python train.py --n_layer=12 --d_model=640 --n_head=5 --n_kv_head=5 --head_dim=128 --d_mlp=1920 --vocab_size=16384 --activation="squared_relu" --norm="rmsnorm" --norm_place="pre" --norm_eps=1e-05 --positions="rope" --rope_base=1000000.0 --rope_fraction=1.0 --qk_norm=true --attn_scale=0.114 --bias="none" --tie_embeddings=false --parallel_block=false --extras=["capped logits"] --init="uniform" --init_std_qkv=0.0173 --init_std_o=0.0 --init_std_up=0.0173 --init_std_down=0.0 --optimizer="adamw" --lr=0.00108 --lr_mult_up=1.05 --beta1=0.9 --beta2=0.95 --lr_head=0.00594 --warmup_steps=369 --schedule="wsd" --decay_fraction=1.0 --decay_shape="linear" --final_lr_fraction=0.0 --batch_tokens=131072 --seq_len=2048 --doc_mask=true --train_tokens=477100000 --steps=3640 --dataset="wikipedia_en"
Each number is 128 + 32 x the weight over the matrix's rms, rounded and kept within 0 to 255. Layers, rows and columns count from 0. Numbers have three digits each.

# down: layer 9 MLP down (transposed), 1920x640, rms 0.0271, rows 145-244, columns 0-63
# up: layer 9 MLP up, 1920x640, rms 0.0352, rows 146-245, columns 0-63
down145:082081120199133134124148050107194121115130089169098093152160148141120152153071075102156092141140156106132145131097142107168092168149102082121101107129178194130097105119173097129144145131156181
up146:076111111084182099132093143130131149164113102128187130094094146157156096155111164132145140148128137142146122125167074137107076139158098133092125137134092100139130135128124126125177160139058160
down146:149116175156186146127090094133106140133159173153165117147136108117110086100102152133107121130085156129116150104171101107124136120169091086076137154120122096112159091115127113163167110118094161
up147:057116108159149144093135098084173110095185120139206093150125169096093117104105026159162120157077094133097121159122148140132127114128148093124112156211137185177114137091166085081073091202121115
down147:126107083146203152088111099120154130145133158109177101165202091129091176148129134151139169144133093062141140166102086085130168114117114150068117164109112128119115121178116170173152144182173116
up148:142131135091116187155140157123129178133124172109145131149144160132132154175150108197147168154118132146156147116130077095128140106123206159144142038143087151139138134131143092155114117098119193
down148:068154124145099105112198148096122155122140134105157100077105120118134156104164141085095095090079097133139139131086162141093155116116092137122072117078101185135115098128098141154131064106155131
up149:098104136088152102139156145120100159154151094161100165181118120103121153143098119110153201113108112197139070161073142106125085121133154140107131118130135095178091125053139097123182128159080107
down149:150148090111097124165131118146083111081146138191128147154081136106164152105124150065150163147129126086162126110210142091124145073174091169157194158121119122115188102124175124082073122078108149
up150:171094122141130177127117081110085104067095179111135164176090103119055093162039147153082120085193085162107197196058130081149147189174134047064100099132146128130155145058092161150144112140116046
down150:129137148134063196127116176137198100147128111128167133212203160149092162152101097099145127149141183202149118176185096086119148141127155078112085141155141135148097124132143063152049214116123113
up151:115205112187083132127135137110084154144167150106146132131105171130102083119096163185080099084148168133139120118184127105098103124179176106110145181165074163109141163122076110164097136130184119
down151:158145206124146119108087130100133127185139156101137166118124086132192090160114071114146118147126112120085084114137115133097103199119200089144128104135185152119111131124102127103130143105125132
up152:095073154126110101126152128147135135140170137124119128167171128098144083130133152164122113125131135091132177117099055127139163097131140117147089148136116129055156159081164071172163152144152125
down152:187090168160155155145114108153094136175088106148099151146158140151118097093111103102156103135136164135138131125105073148149148146118168132168098142125111204139079131045205131139118130087116158
up153:102114109130068163121146120101084083147142067134132146136091085149127181112153095132094112176125067124133142123124120160106157187113125137126158111125078121146185160095110125164136093102115144
down153:167147131098102144143128112172196153090139074140117126074117155136144146113182138109136117107114119168105150125081178111181144115155141136159139122110117189075179184138139083199096133161112134
up154:153103145126045121124136159137128147112100144167167124127160150106111130121073083138092095088144073206162166103124085168146158124164133117090161137128143151145119158076125141130088111199151155
down154:209104092101100166085122145141079047131115155168175172062108114106115081103124189145062138097117104166152107143122132155131158140074113152114117170119136165101111101119097161136167162124126110
up155:108118131109123132142158079130111190144151099106148151156167091093083141176109183127094116125138165090187126095114067092163090141116142109118121142151169120037105116113144135112170153094146149
down155:113071106093134115165145107124163185088098132140168191101102131134132159146132118148150098097186152150149113172132134106082167125096137159142122173169165157071095148082151151097078146136136153
up156:076128169110084127211146105144116121101171116123137134134141121116092120056104090126174160147112161155107172139138110138110149158210106133106082144084114125118128125110114151093160135155102181
down156:107124116131148069165084131146193105108125154135119103125114070165130091121135098120116147066140131080122102107072160129152116072088133151163123128133188133077095150147171112102166099162105179
up157:118154160135156141102149095092090191084115108171136141143128131148183134116115124154077130141127202128112156142130124090095112107128142163155133097082166127117100120170086064136127163098082074
down157:150123099147119131131146115058156168111123053099136175109135074110096140119153136135157099113130143161151114122126130155154115099077132123189150117137186115119083139125068098122175130130071080
up158:169164143070085089168165122134165195120193112200216148149124096169099100154092160128108116141124114153121073155095133062079096103162124127145147140178114187135120120090118164137155099106120133
down158:107184154170089086186198127050133088140100191137075147130142153136079106054065161060119053144157138149142141114101107173062153085135116156102130178159129127110174091110112157100173148079194120
up159:126149119104109174148086099142154116126102137147084104096139243156045095134116099148127129120096122133110145140103189122130184074108123157189127158121161126084139129149132098100122138123147089
down159:137106155179132159119098139168170106120108137146124111148102159195080167161143102134129169150124129102123160131080138145145172129122128117163122112116145184173114162186166130163184151168061145
up160:148102126118131151110134125122150135120089082106121110115132130107071091164136130181134083153138105117133095131147108126157152146128137135125100140147139172129158174090129162155129121166081149
down160:121135150148140079068184136075128155127135134140120073126113138128146113089128124133137145150132113137126151119133154161158129129099136130144123109141146120161117089122067179146109127109142146
up161:177168148147170151115127086127099117065057178205157124093141160123112130080101137122056119096125071090105079160106142114118091133074238116190135134139112166146179129139145066125093128048118167
down161:137160130188105122082097169072068093094166093109101094087159068133168150112118121180088063154171101145160135074125106148176163076085115173178135114155135126142145128093177186098048160138105095
up162:100106134150067125102221163173116084166184114153143107135141131120090124128149139122169134112149083109082136085161181147116146096075083131127104152164154141096141105103078101059136119135099142
down162:131129178187101187093127138165178092075129122113131120134129136129081075118170061148129137119099161213128061074140060178109112145135152145117115143112174132090161161081087166121122197156071133
up163:146079129114077083077176138149140098105108074153115156153152100135188124085137115088130126152174196127120121135080129181153104136092094076112076092171134133138150120102152143131094116096107136
down163:136151119115120131090165117144166130113126144103177153142067153110095129113149090120120105147115116165113144153130111110131149182128170150064132139157143130144153135098144096081148129142160114
up164:097120066160079076140088155102118130112151099100151216112079149109037164196073158096123113132135200098122115148105123115084096141081083163107110056205133161134135113125085121128145164152089131
down164:118102153135102179137117138124223153067148110062212130118156189097095104160131154123183086110093136135124080097113086166164086106161207032174139091168145044133071171089183153163064119119179150
up165:133089084172194130145116085179142161111082162157177153119106128132077102093121152121112100088076132104107093101144145120136081154101172119085098093111119148124154103161126100191140049123181101
down165:108153125087054104154101121167090104174128081123092132160139105152121071162173095147144196084118142153080105092116146129136104163115105173164131114144149134117069129131151102132104158114104114
up166:074156129099111171138130107092123120181113120141104134095102112130098105191113141165040083168076167098128200144102092132083065111200096126128235120174129193111124176116065155118086154092094091
down166:150141099111130130088151156101173114119179125102136076114126105154105141118147169076143004116096109149109059120079186173161112121207123132082154139110110076117140162082151061082139115118144120
up167:141162140114179116117150136108118088127088185115152141159105148188127120079088103206131135133129097161091099103088088115053121029136193144142100147136144125119165097106125151138128099117176136
down167:098186135121032151155112123149134091153211125148101142140195189137149127149165152095094128204152180052165140087100088135116087134144167122105104084090128116092074097157162176088162175132133174
up168:151139144178084154142128155085098138132118141154143139089150167083164157100105098138099222152123114179123089127103134127096073051184155157185083111131153132129149051088109085156098193147136113
down168:118176136116148147134127157112150107113156118156163121066085156096106155118149113096147137132175170080147163120083150097133113199121188079163095065108138181123082144142110190111192145112179086
up169:120081134146166111130157175172083092085160068115166173165159107113130167111093159140054168083092125131170104142153080124102055160107157126140129144093101186161111116100089106138109121082101112
down169:145102120183120107177162140126126124144125135102198154134119141109112059109102143127187157057093118110136157157116193084159132038098130016137162150091060136087124130120076125162110147098174120
up170:129157105152127123101142174060146144117101111106085111176166181072126140108141146128152145125100102106136127102117099081141083088088151111128150123128111133127084148120141123169135109108143162
down170:058140133184151152089138125111067069124107145085125113108090130150091183138097140188153082180072126157181122134149175089109142131104140119150119145128087119139152122134107143109155130131148124
up171:128096091156067129153135131145098108088181124209149119184083177135127149088116129140143143223101128098112176109141123100073156186110154117135206135093186134150105202075155144108193152122063157
down171:151148115175147182131127153112159124085087140131151156151147145084162132140139059118112143091124164078152127150149096165159144129167128127106095167093095157138131087163147097148085132112203081
up172:099101124086150089092135185085089175125124091049101179149127145069139143165083133139127180130139145150190139151138078132155065103179146106118094128129140131141062176140117091118113168139108044
down172:103142141135100186134127107127105138112133088083063077123123107120130126150127093103126172096137151108117146158174124109099121098161037066129180100155193179120142144153192155185137122125181164
up173:099126160142052123078109140162137153082154115098120149112133131114118087110141163130118149145102130179168111153168128143115136161110114137136119123133137085094137130150128109122108085174147082
down173:137090097093138125133107119113153116054103145154119073071170164081134122113183145087193152117129116137168118102158173108122137141099161141140167144138135091132094135132117122132103137097099124
up174:148150196119128117112218219147118199129124096138114173118182077133123129127105122118110082093179131143118073142159120119060155127097163150096129073157108120124194140158158100157101072132110129
down174:148138108123074116139121140100188135184140152144131061102153113095155053098143179106113114049055148130164132173113128063092160117118101087125123138134151080073130139125095095098133121145102113
up175:158154101135159132085121113090114176094150135127151178100107143164129127146121214123150139145106119158150133108134102051094097076131151090142117136138163139098094128144220115143124113074067140
down175:138151186154127153124107106157138145133122206131211111096064117126147098117140125158113142121101171149117150153130067096099151121117097064120166118073110126116111108144150150132134109156139153
up176:106109157101110110126143127172098058134102077159131169113121154118109147132078147150094138190122147108147139185179172113161078139101131185146146096094127123089141119140117116141135113118147103
down176:096101145155143069145143110144166183132134170112142128155151049172115150107088104119103117117079128140097125101126129107087109099112092087140114049115113142104167100117098137165173205135126080
up177:108087093067081140115131085118115083146143076131144110106108154136071168116133153118134198132102133118142140160065127067167168080097151162187123134169163109110072116113162133124123084096130178
down177:130148083083141112143168134122134146066096121156091138137158134145073133134170122087079208085173200073110135130138127166141116113123128127149116130138133145105187129097155158169130103167116125
up178:129141130107156147132136123131073161121096089103120134117133137099115108179119182127089112188102127157183131110149127063053094133117145073125157151208161175122154176131078085130132116184090130
down178:155132104123128129114142153143127113138101157159163125149162086152108085113122167119152142114154078114119126171156126121093120121122099107112067140088104171108123107145086072172124089110193119
up179:122129137063138104099195165079099152046127121149207151110119096136119107046097095144119158181113119137200099113127131100041109124058213116140158103153131181094180132102126086172112140131149135
down179:113099163137135150195111126113101129132100163106111140179119136200152139107155143088138119180145108181074133165129107104092104104117091206143178099179165137132129086109089145136166170154104099
up180:157093183068144152185150171140145145175110130165111112126088118139123149142077157166134116126167174138111153147151160084107144168139141134137080055177043123084148199180150150099117133168125106
down180:115187112126128157089126139142131145133156096154148118130198074132135144158155111141133096119104125126142109159115127178175100101137048157164109129118139178086108191183100103133126121147147162
up181:158133129116104130145139119154124105171169126094126167147180140150133096137128158110089136111156189152146138121086111118135129074119143158128175116125148111113077095212116053182097135126115133
down181:095050147126181056181165131057083213096153184166165135160192170112121143100112161110201118104163141150173135115139085073202145113118159079113163110114148146091123097123170170142111143152071150
up182:091089123111044131103154169112074100070127136103118119158078119119143175126090185164111117096109093109143119195078177085160124158086130121109140116159187167079124138165162105152101146115113112
down182:156194107131068123126131161106124103140154135175174124108095138154126114154095106119154146129155082181113090108097180161090110104161136110152158153138110103135128124106100193196107181094158168
up183:101143190101158102135168183114127106114134065090114133128119128134104123143117164170140100116122177138135121128144142136122105094113108162174150129208133206169134159146168130119172116126076157
down183:100169112092117158125125098169110148125170147152240122104183189110171143134170140139156151136120125098104177117084131159139183175119089133127113096107107107117098092092166099120085157115159143
up184:071160132144116103020138119136138156101159137065118158122151082072109091142104113125116105188125134120129163131105147100105175128158111175115142107171145121055000159075126172196113152160115095
down184:105109120126186190154140174124084105058156177096183086133131152089170047085094129190107100150122120097097129068087143109111125132084118070194125100164062143075152093152157073142101118189124080
up185:129167200156078153135129164147116148117164123124090150129130175083104166135072128127120148094110137174104161133135142151136142138133166103132097102171123129153127092108149127155114170139114127
down185:169114103099184132123108112085139120138135141169208128090088068136126087131177122163112135143114165077163084144138145110112104139131167141124131086118120174135107133142117127123107064131163094
up186:096095095121107170112100087168119109105083083144134065160101150133186102075091064119111126130107105130130176124152052142135188108107133148148178117177140126106143124046193113143158179122199092
down186:125101132112133078177136109141124142135168108116121186071108089103119075160115185159168161164127140153102153201113122131080129088162116154149092144098092170110180142137088173175132116106105116
up187:067120140099106176132118079119098108127165177086151210050089127120112160152126120154159107157095154069117163136109108090120130098121151057124159145150112085106136152213195099132085125131102116
down187:191124069095084172203080139143198117130177161147115143162108143136115087155172118111113144093152157131141108181115088143175110092100101106084119154201115171099125095094073096137145123176106100
up188:059149094220154144102137106104091149100164111189126125171122147076061133102126157139100146141127130136124081157120160092120095128065134108122147056090163094082168047123139164130114130082175101
down188:100128116133162195147131124149181105158161112119119106108131168088062101103098128073162167105099147132148067112083153141178160079122150113112135161146071102179204180107134107158101143093156112
up189:066107130136077093118049137102156117088098081133093132115166177110122113119105167145097163133181137141113112127182102106132128145114149162114127151189141203069100119042140097122089181166142096
down189:188161119141108188058143090141071116133174187117116133086148068183182149042189129094151024078152078208119177124143129109179122178209118130099068140140182112082084132122189174124150122072135084
up190:116109136058098104127150180123063116167100111122158161112135129146134129192105115177106130154101101132098104165158158124136098125170145128103117069128042139128160145192168124145137079169167110
down190:077140214146106162107146092144091149063123089157100153122143153125169119106084176197149149161097206102207160123127071127184103149129236115145146120074101113155077167106120123078169145138176079
up191:097124112126112159176159167135119110108095138103143147148086139171126082158124161160132110164088092141177113156119032096153113056146149126128147127132166105131132157110142160124154149125131125
down191:153117071139104124096122133122176144112131072112167125140089145117175182138106144066091138154139149093122118128121168099097098135113180116130122142136168144115138108135135138207126103164122106
up192:138132085106135144150115154163051158078093137120091153073097135124115132152130114105096138117103154099136153148160112094143107092136135138118057185165105134152135110110075071090049126133054145
down192:134136067159183120150159135124192094101151152119162116105111107125144130158213125157077161139089105136163164125117187156103103083133138153119136147155143165101098093155122140122099138158159139
up193:071126171197118134108105115162190088118095154101093145125163121170141133179100154105129065137100098149147112142105097047019140146126159125128192169150177138144073195108090112137086120092145164
down193:180122094083130079140132157145133134131122114119181151152194119156155118193124118106114159115195138104122130148105054142136161119143111080114148093106147128079100107125115174212139110143137096
up194:136144117162088116086123110132113176137105140154165171110117139111172153095110143117064127083145130146145134126123165078171111137151135121131158117156120165112107138113140071134111121139110102
down194:087128106100138131119149119162117144119150172176116112121157158164106131095118172109167100158151099145130118142144154102150115099130103132135108123117147128139136138118106197150129119134093141
up195:183197120095135139085160182122108203130072127123110136079133115078118096075115143148070180102102132136153110149120197124131108074113109083111085144114109113096087135077171166145111133100120099
down195:098147088115086157066136143136046151140145134159105115146124115109105130108097126124160119187137144144143125066074140102175136088117166102196130168162146137113084118162134161081141142150136183
up196:079149138133049078097132160086149157153127068103138141088098158151142112135046155117096167132111189119108087149120078165110137127118091162090096153134121096116094185076134135117180146151132118
down196:115070119147131175149173096152127130111149138202082139140188137092115113071086075099081109104132065070058145174135127090127170140155101132143093187143145090174133121122106166182156124109126123
up197:149169111090196162054117135152069167072105119157145174114162143136125093162129134127109141139149164113195102115132115075121122041155125105130106133102137178117157117116143111116051111128156155
down197:135180156155116111110105180092095100136046167098116117093144156127160185154150140123144175127123119141213130130150143076121151107147149134152103104161156140100103130126144113073147118132174176
up198:107126099095082119126120197163081147111145131141130169173134143068129138145097172165077084116077147082164093088112122121141141101121168142046139116133117109100123163085171164109177121190152151
down198:099158108189120102110085151151133108078116167109133188121184134153108129149216171077141129122122120162080118093082136132150109155087153122122111131114142111126060106104131103055114116117050142
up199:136083119084132137126126121139131156087182076054140144155108132065128115099099165163081222127150148190090144123115095081146079123088147164165099135202166178097092155172111182134108085155155169
down199:155112136077143082159148097162134100102147161152165121129102189122149108129108092082147161118117160097123099135113119137081143089148186169175119144152197121160123156139156093149167091145146107
up200:139125056166101164114150136109110119120128163105164106132106119091129120151119166186042136140145164149086087190120175081166107139117144129066192111157080166090139157142093140102097165041129098
down200:136128175063100072111098169113106115080165089093126071158142147107161216147071159173050108160087136205145139041133107237102155102153116134127174145138129087180091146145109189114109171139118117
up201:062122136069124128151080167084152143110168113133146125117150124114086126171087069133145119114082133092139100146150096114104091114115122168153125150125131118089053108082155074082097130151142060
down201:165107139143166134108177126147072133072150119133098105119191072109115140130114103114149141169073152173127093149094125127149143125138048093097112119139130135144146149061121143130154143059141159
up202:149107160168113087163143086085196091154182143141186099126131213115182098093086119148129135116099110155146074088144102142158141137159115150161200145110184130130126112061103155102138154092109125
down202:086128156115193107109160179125150163139131119059119127100087047118107143170151051127116131068047194119122141098117173135161191075155116148162109129121105175089123128103113081105137188174122088
up203:105111106111134117138119093133147179127107124144127122108106136143155174113148153121155133143075160097156144169123150098110109146175182124156161099155138164172108111176111087089098145142102134
down203:208131063098140079154103093133091104109069190109147148117122110150183123085096159188034087158103142132091126139079111102168113125071121200118164169032170128107109090079083130096044087081079141
up204:128106097116164090136083111073150163095165114161163152152135194117108156111173075081172176144113087142169150127146087125145108153134084161094103122160165129126109100126136107095134147160130162
down204:135159092100164151105124117136165117197123067150143183146120141106139145140121115089091141170101140114153138159099124116090171107126189130214123120109133154145094150149151162122197069065152122
up205:116112104191187139114122130169144135036105076111128169175166124132047138193089203135146122183069121145135062149104132150071102129161124148148131168052190123152099105125140107109080125145053170
down205:068134214099109115080085117146074163119031153158112154112101093138114136164136123126134114083123111103076071078114128120110204108115062179158156093116092152179074111156118178106117161161175142
up206:068137193130127135140162131146144116080096093093163135127156112135154174139080136155110124110181129120146114135140117113098102159141127079123142180153158146136147111119141114170119118147112077
down206:111133118146144129137178084146131165105136175120117133203063170099109105112066139100114169148099135143087160178197127100126132095131123097160108143128061098159143144177137136068155160114102113
up207:143076122169105116053134147085097103147132135125173167127140164163124130112126170189112193149154115153124152124108193135093090108144191182186179137085119163192158110068142113106102065126145129
down207:107149052135089188066144131127160184070124143136141160127165138140119150085159134151115159177187114159168145131110140134121102115119110087170133120098144090156063109152172135096158142141091097
up208:131154156174153176131160144096129193145098181184163166119117092172108160150121160169178237167096150120139158155074133131129063097152114048153121118128123118141129085142079144174068131140157083
down208:142095102085164116116077179109187079170105109056084179094182164136094074138108150114073087150084109110147137098076096096071149137119084093170202090108130171068088166082132130162113116106175126
up209:097120076116133169118125143113106144167109142111117170136100094174117159137128189151128135136106155137132090142158125145132106133147119184128100149141112144154074152101152116223151098155189096
down209:120127104141107123111090127111073054155143135081165169092156120118094179134137146098090086124099121143151180135130055121128122115140137173131127120106128155160153137135153144085064121131145132
up210:087157110145147078098118137143169079120124097095134091111128151134145154095137093136176154077168152076131160152169123136126135120139123140147103143144079144127076111123074149121140132101091154
down210:060115118149116141144168104111155139132172148143112121112079137092128114123167136175108073149155087118154102129115085121119103184154116098050100145133173125154099181145127176092093121151153164
up211:067145126188038105075149149126131172129131090122111154138149148187165133141143168166128164067072134165186131079137113102117054149125175158131172127139175181160131080061104118103141153165166059
down211:104161102143130149150107153106205145121146165138131146079130094173076146094161135133133105056119147068114114077160176057098115118128174188126126048187104153095143145164134174096059154125136131
up212:044072134098139084113100114068132091181148118082161111175099181165145156146123152133139138150197120154130127160112122094154119107145124179106192091183119131168140132064133125126129129083043153
down212:140145122147101146147183142149153168107148108108097193147104133089113121123145124190138170123128107097167193104186174033124097131121059103168173066167147187147123121138143129134130159116097139
up213:072082163109094101115126168109094173013145122160096081121140147131134110185097138131137177087101161139159150157171145116137104080140112110161109090080073110128081123119069095162040176180111152
down213:153150126167139149147154121110137136119149114184130115147113127138148122121132117216121140157124089165105113154157103137126106127118156100125091118125102141171085143110090168143136115156103068
up214:080100152115086117106097087106089175119133096178133156073166168130127110106150126115126147178109179115155178153105102165091100130130177109091140071172140142104081157081187153135135130103125129
down214:139112157091135166116147094083084132109161140150159119111196167076138186118146126114126073198148184119100087173119078132118093122119151118176144143043156144132140101134147120112132106131100112
up215:135169142110137156142095152091104137078127161170175164120151156081110125087124121163062144174196134069126092184157101099131150114151182087116142132159164139080094143093155155156091104131114066
down215:109133110127110112114126141181106076146158105196128104124111123103086177111162165138151117142076134120083046119133102154177116137116128080123118080171096111116151130071131169133123148138105102
up216:099074163045053141118174111080101106044147169134101218133089182187091130133119196135167136097125114113173167155153116029136134141146124117131165180155137129075131171145089123120120071152125111
down216:122146161072134131217120033111088051152097149068160112103191070121152091112128108115138109105111132173158096166157058148056144154130128121141129184129114188112135092043065167238182141140181100
up217:089090098101149226061139117166122164103191109145099114150163108112121116157114127138115130198081117176117108114103088115123111076116085207166060181163071141122086146091161163143106137130137179
down217:111053135136104182123143143098107079130167136143141149088123112154148186158193163182117128131121146070145126118118130134145121143145147133175095117143130152067143119149122140122140138169161194
up218:136204119097090091101143164157113141110113126135163112066113123176064101106093139153116122153121197226144159131179154128151134132176157084144118130107175163163122105131192068175131128125141128
down218:120100179111146155047054126130160166136163126161160108143196134105161106123134095111160116158094136140158087081116184099186115132097125138104052083105110108116115059136166122139159182178067108
up219:129133140125122183089194129130134171163140135130153116120154130101077104188105140106098120110108151151177196116131150122142131134100110174105149131110102112156152115137129143141122165074213144
down219:075123126140170196174092098201121174101065127124126103094177140128140121106124106064077131084075193117136140148145141151155074119091123156059164157104129127131150112150153131155134217132104194
up220:199162146104067147159131157157117158084114100170119127168136145129159123130084161155140103198141101093158104153109044119129090127144140170167102094147138199160192148169151108165203152079151089
down220:083103111092071130123100136185106085096139122084129121196095138179127101113130161125137121148105116054082107146104134177121133161142124121152134151111164040166077100146103145188132156143153159
up221:134117177108058091135135215102143155103093080151135105153087138135172147139094149133137091201149128105141172161088128054115101176158132156126136118198132138124117114120184141123111117087117142
down221:186116108197199115158167111099113125061112097140103068088159107100110161160085140126126128130120124122122121089084165127160104138109088152208148122047142131127136141120125102124129096126116097
up222:132107103174137159125100118110171132164126106103180152165108111061122129146145125125102106149143188125145174164140124121140130144132103174168066151104147124110082117060163077103176056089126064
down222:154166049088137156085117066101131134099091131140188121196164088168140157185141099171118202185103169174103113165130088143088085168121057149111093131143100167082153097134170124098086163183120172
up223:139111152130088123096144169165084169137122132083159109142127145076129075095108114148111145233106118125117090114136078097142090109223149109162182137154160166123111161121091105117184170111139115
down223:081116065086142134145101135142147157146146144180130102132163095089123092097146074110107109117119160149108145162123149154157185188100142134105140177115113136099101145131121135095133118123101151
up224:101148125153113119102094118134093106184110090120137116189205142043114154071071106164063081117177178136096155108128067097137122143120122079174093104181108114112051101076121107153087171119171050
down224:115187202078080114117087123138093143126096189109102132186096169148051161018117154059099173157133140156143166129143110098141123118117149123126147133130152082126111196160164094156117140126177208
up225:140075128130080204144157113155156149146082068101129078164136125147101129127140133091177073172129154154093103153188113147125098063130134161120170099167096122133130144105151115079156164146174108
down225:174164164114125090130135168134096110162156140092113117103153150114139120104161132119128102075100090105126132136145169181088188084051179178069145137141116138143126159093116101124137115165107176
up226:157143145131056110105124139119090076034153089154146181148133153144120145146084084163095156104172074162077118128068113088143171077168102186128131121138094134135109116080157136109133140127134143
down226:077152071169068086166078113111094178173100073059106133126130094112126143108105135120091126137146183148140152128158163143131114101147120133113164122124101104079136145169114114113114113070117151
up227:090144146123144139075131173104111140132165097124115119110123113122161125104099160115143146174074154141110072174128139112146077074163171178113102097105138113139110122063124109148114163141112084
down227:143114086132109179165114192132185154153136135115157143153121110114168078168081189102125151081130116075174132131113128131147064130157118150132068131117144150097143122104171196158081105023126119
up228:129141184088136137163140124161173163112193165171148089101121156056152108120124125149168150170050142146206078138154112072078166144131192169072162117174114122162147150125209083141157077056089137
down228:104095139137130075209169147136093150121163091156110139154179097099104155168095187108130185090149092107172089120114109168101132158096154124148106112148119137076099180075210164167157151127140147
up229:127158122143116154092154115131172101168133129184155121079153116117129077119131141130090131126103139166085092137126149153147173142147144130148166169077149110112146140111092117128096143101178137
down229:158160112127048141113102098109136140084134081115124144176146109121091138149133099128125148120164142138115084155167109128135143169146092108116126128106109134116132135128181108160114115130082096
up230:074131132112139118102101155128105070099136143172113097163113148175099063100144209081095111158157145121148118102132108157106133175123084152145142142102122111128098160137151134156077171156139107
down230:058147077088114140175180092157072194112123095076150176070113067130086117136111191113110104150183130156126140126136165094105083128108095192090160108124085110154043153109118129143165121121142129
up231:032183058125145125125127135086114193193134101056118142185082123106031149026129136081096145111109113139155063156174140132100088078132132078117084092133124113129125141078094105102139161174071046
down231:135131116184088118100098070170163130101145119119138153107154158124075149152029136060172113122142095129110140171114087118097123132140111108138120145172168030143100174168170097109159153151131115
up232:092101127110145176086121132083087096124095150160140167142071190117144130177121196108148113142081095118160125128143118030104121113126130056180109081175131214114045144144073113147092132103132155
down232:147103156175131105077095105155124123112156066226115082157118153161076105087099185073115092138106056148122123170113160016149107089148037097140123108116092114155148230129104117142094082140155096
up233:136183120122121210129156178131128171091144079154149117099153215135123129113144105096177109187156133109144073115146088158152095121148099123092072169128190129127088136105181149099149114157090091
down233:165158143138096120173113126127095146083137130140116098144090063115166170119154159090105079127136129120148114110114159187124158159129139148138129138159114112190173129162117175087103139164137109
up234:113140167059122173103136108069125120106172070125191134133165147065168108147124098181133121126103127106139118150182139129171148057073157098142146094191213128089112153117163111140078097111082095
down234:155167138152143052138090143143147125167073151086030113129092168173107139106114131101163107117095151179118167100080155128095091107170114131104099147115057118145148118155141133129139186159116121
up235:109128092099215116152187117120131153103186056087192155120093102199155000072149110089096139148120121141122108203125140078121178094132121064139146135121140153135069163077128136130150101151092154
down235:082134167171160175156172117086137129098144020057172047082141120172181075099136156099092191084126076123090143169117114063087133069130125085173102104067184112125102111116123068173131156157081203
up236:118116094106141088147139116083100164145152183168125191179107052097098146101119151147197174142171120145126118160122056038155054082108164115169118156135095123082138155164143092082119125158201071
down236:135165126141081065176123116068091169106213098060215153088135100091144165087209111093161110108135093134171138133121106147137157112173096178119109083127132114093105111079182129101160119129169155
up237:111125125098154166140146183111139154097090084039169106148155161135168143129104135129142122125143171128090094221142135120113071110157102153153062116137138110113148100088086115095097113105116120
down237:151155144168106188069113150166103119131110119125095141081108125116104102143106100137171184136117146105140183104102145132096069089139136103167099126141112136131171056192106163117099130200109113
up238:109161116117075133128170138132093170148146195179121170134125134182077122100098139127087052125164075122166140096150166108154109101086080148107116121187178209158062149099187138118164099161126110
down238:093081153090192098112047143094150085153131174112126120115120173122162153128153192102157158134097214090131126151121175082109172129135140095102166115142147140085113096116103108161103132156127143
up239:115131114122117117087063197101132118170100142109165097121161101070105120168118107109107117098134138123134136174167176164157129113143136115087153116106096088130155138090139119095110104125120144
down239:105169113169097119164152134149110104074132133130164113146140149140103181144079118104119131116176063125156125096113081100129107150065105124079142094153135164140119142134122116152161146107128146
up240:082121101122096139113159106110063148157110159154143167067124071151088111114138110174085148175148120145085084118100188109092136173073113133170199149126162136142169169142112143168111132114072086
down240:172152192127089132132118054081137120180130176144195142091128123153148095212091123159073134131027125152080146108095089148155122099137079122115098092175098137071094061068162119158153081098087133
up241:101090175128147134043089095129066095106138114094096147121141112140082131111138140164057151139180099072156118114153183165184119098106130098123135098161136189153098141095204110153159050129132076
down241:068049135153109166148134145073127146103131107101103116116158181114149080111136141148103137162126103137128170132127146111138066126135154090160128127093113127151165162154203084139140110157090060
up242:102156136031078111146161089137104082130158144152134113082121138147130135168116135175096123165143117089171091076163093134094164105120181101107126118100105081117143092126143081115086072149182131
down242:137220140187168111188174075139027106140152151119153160134115065114156075118094178075074086138142079104146092134119110099118077177173200165142141067128110121117148085123147156118089154113087156
up243:137087092079107123100156162165078160089151123094125092134145157068083070162101129150126103106111157127129078189087145097118108090101118172154136112131089095079130111078158132164054131143146124
down243:150137080166070183142090079132165115143117153104122117058144141085094137179126093114093154083152153074145124141159114118174125077142165112138135085113129082162120091112146137072135061103157125
up244:164091122161128141127144120070071083136154065173175197204145151139146184103130124111114123185099111177103121071101079131042100113097152157131114149152104134156165162136183163130136109132162110
down244:108142120118145148067083163212113091181059102142173089131135138119129136180133112074203150159063156101092113136052146081175134106136142086173092135152101134124078168187147131126152144064088147
up245:108133130129112103055109110120173155152087093157170141099137151096111121067126120163081111108109092095141138129106118121115158123146180170093106176164088137098131160113140179094148132091123127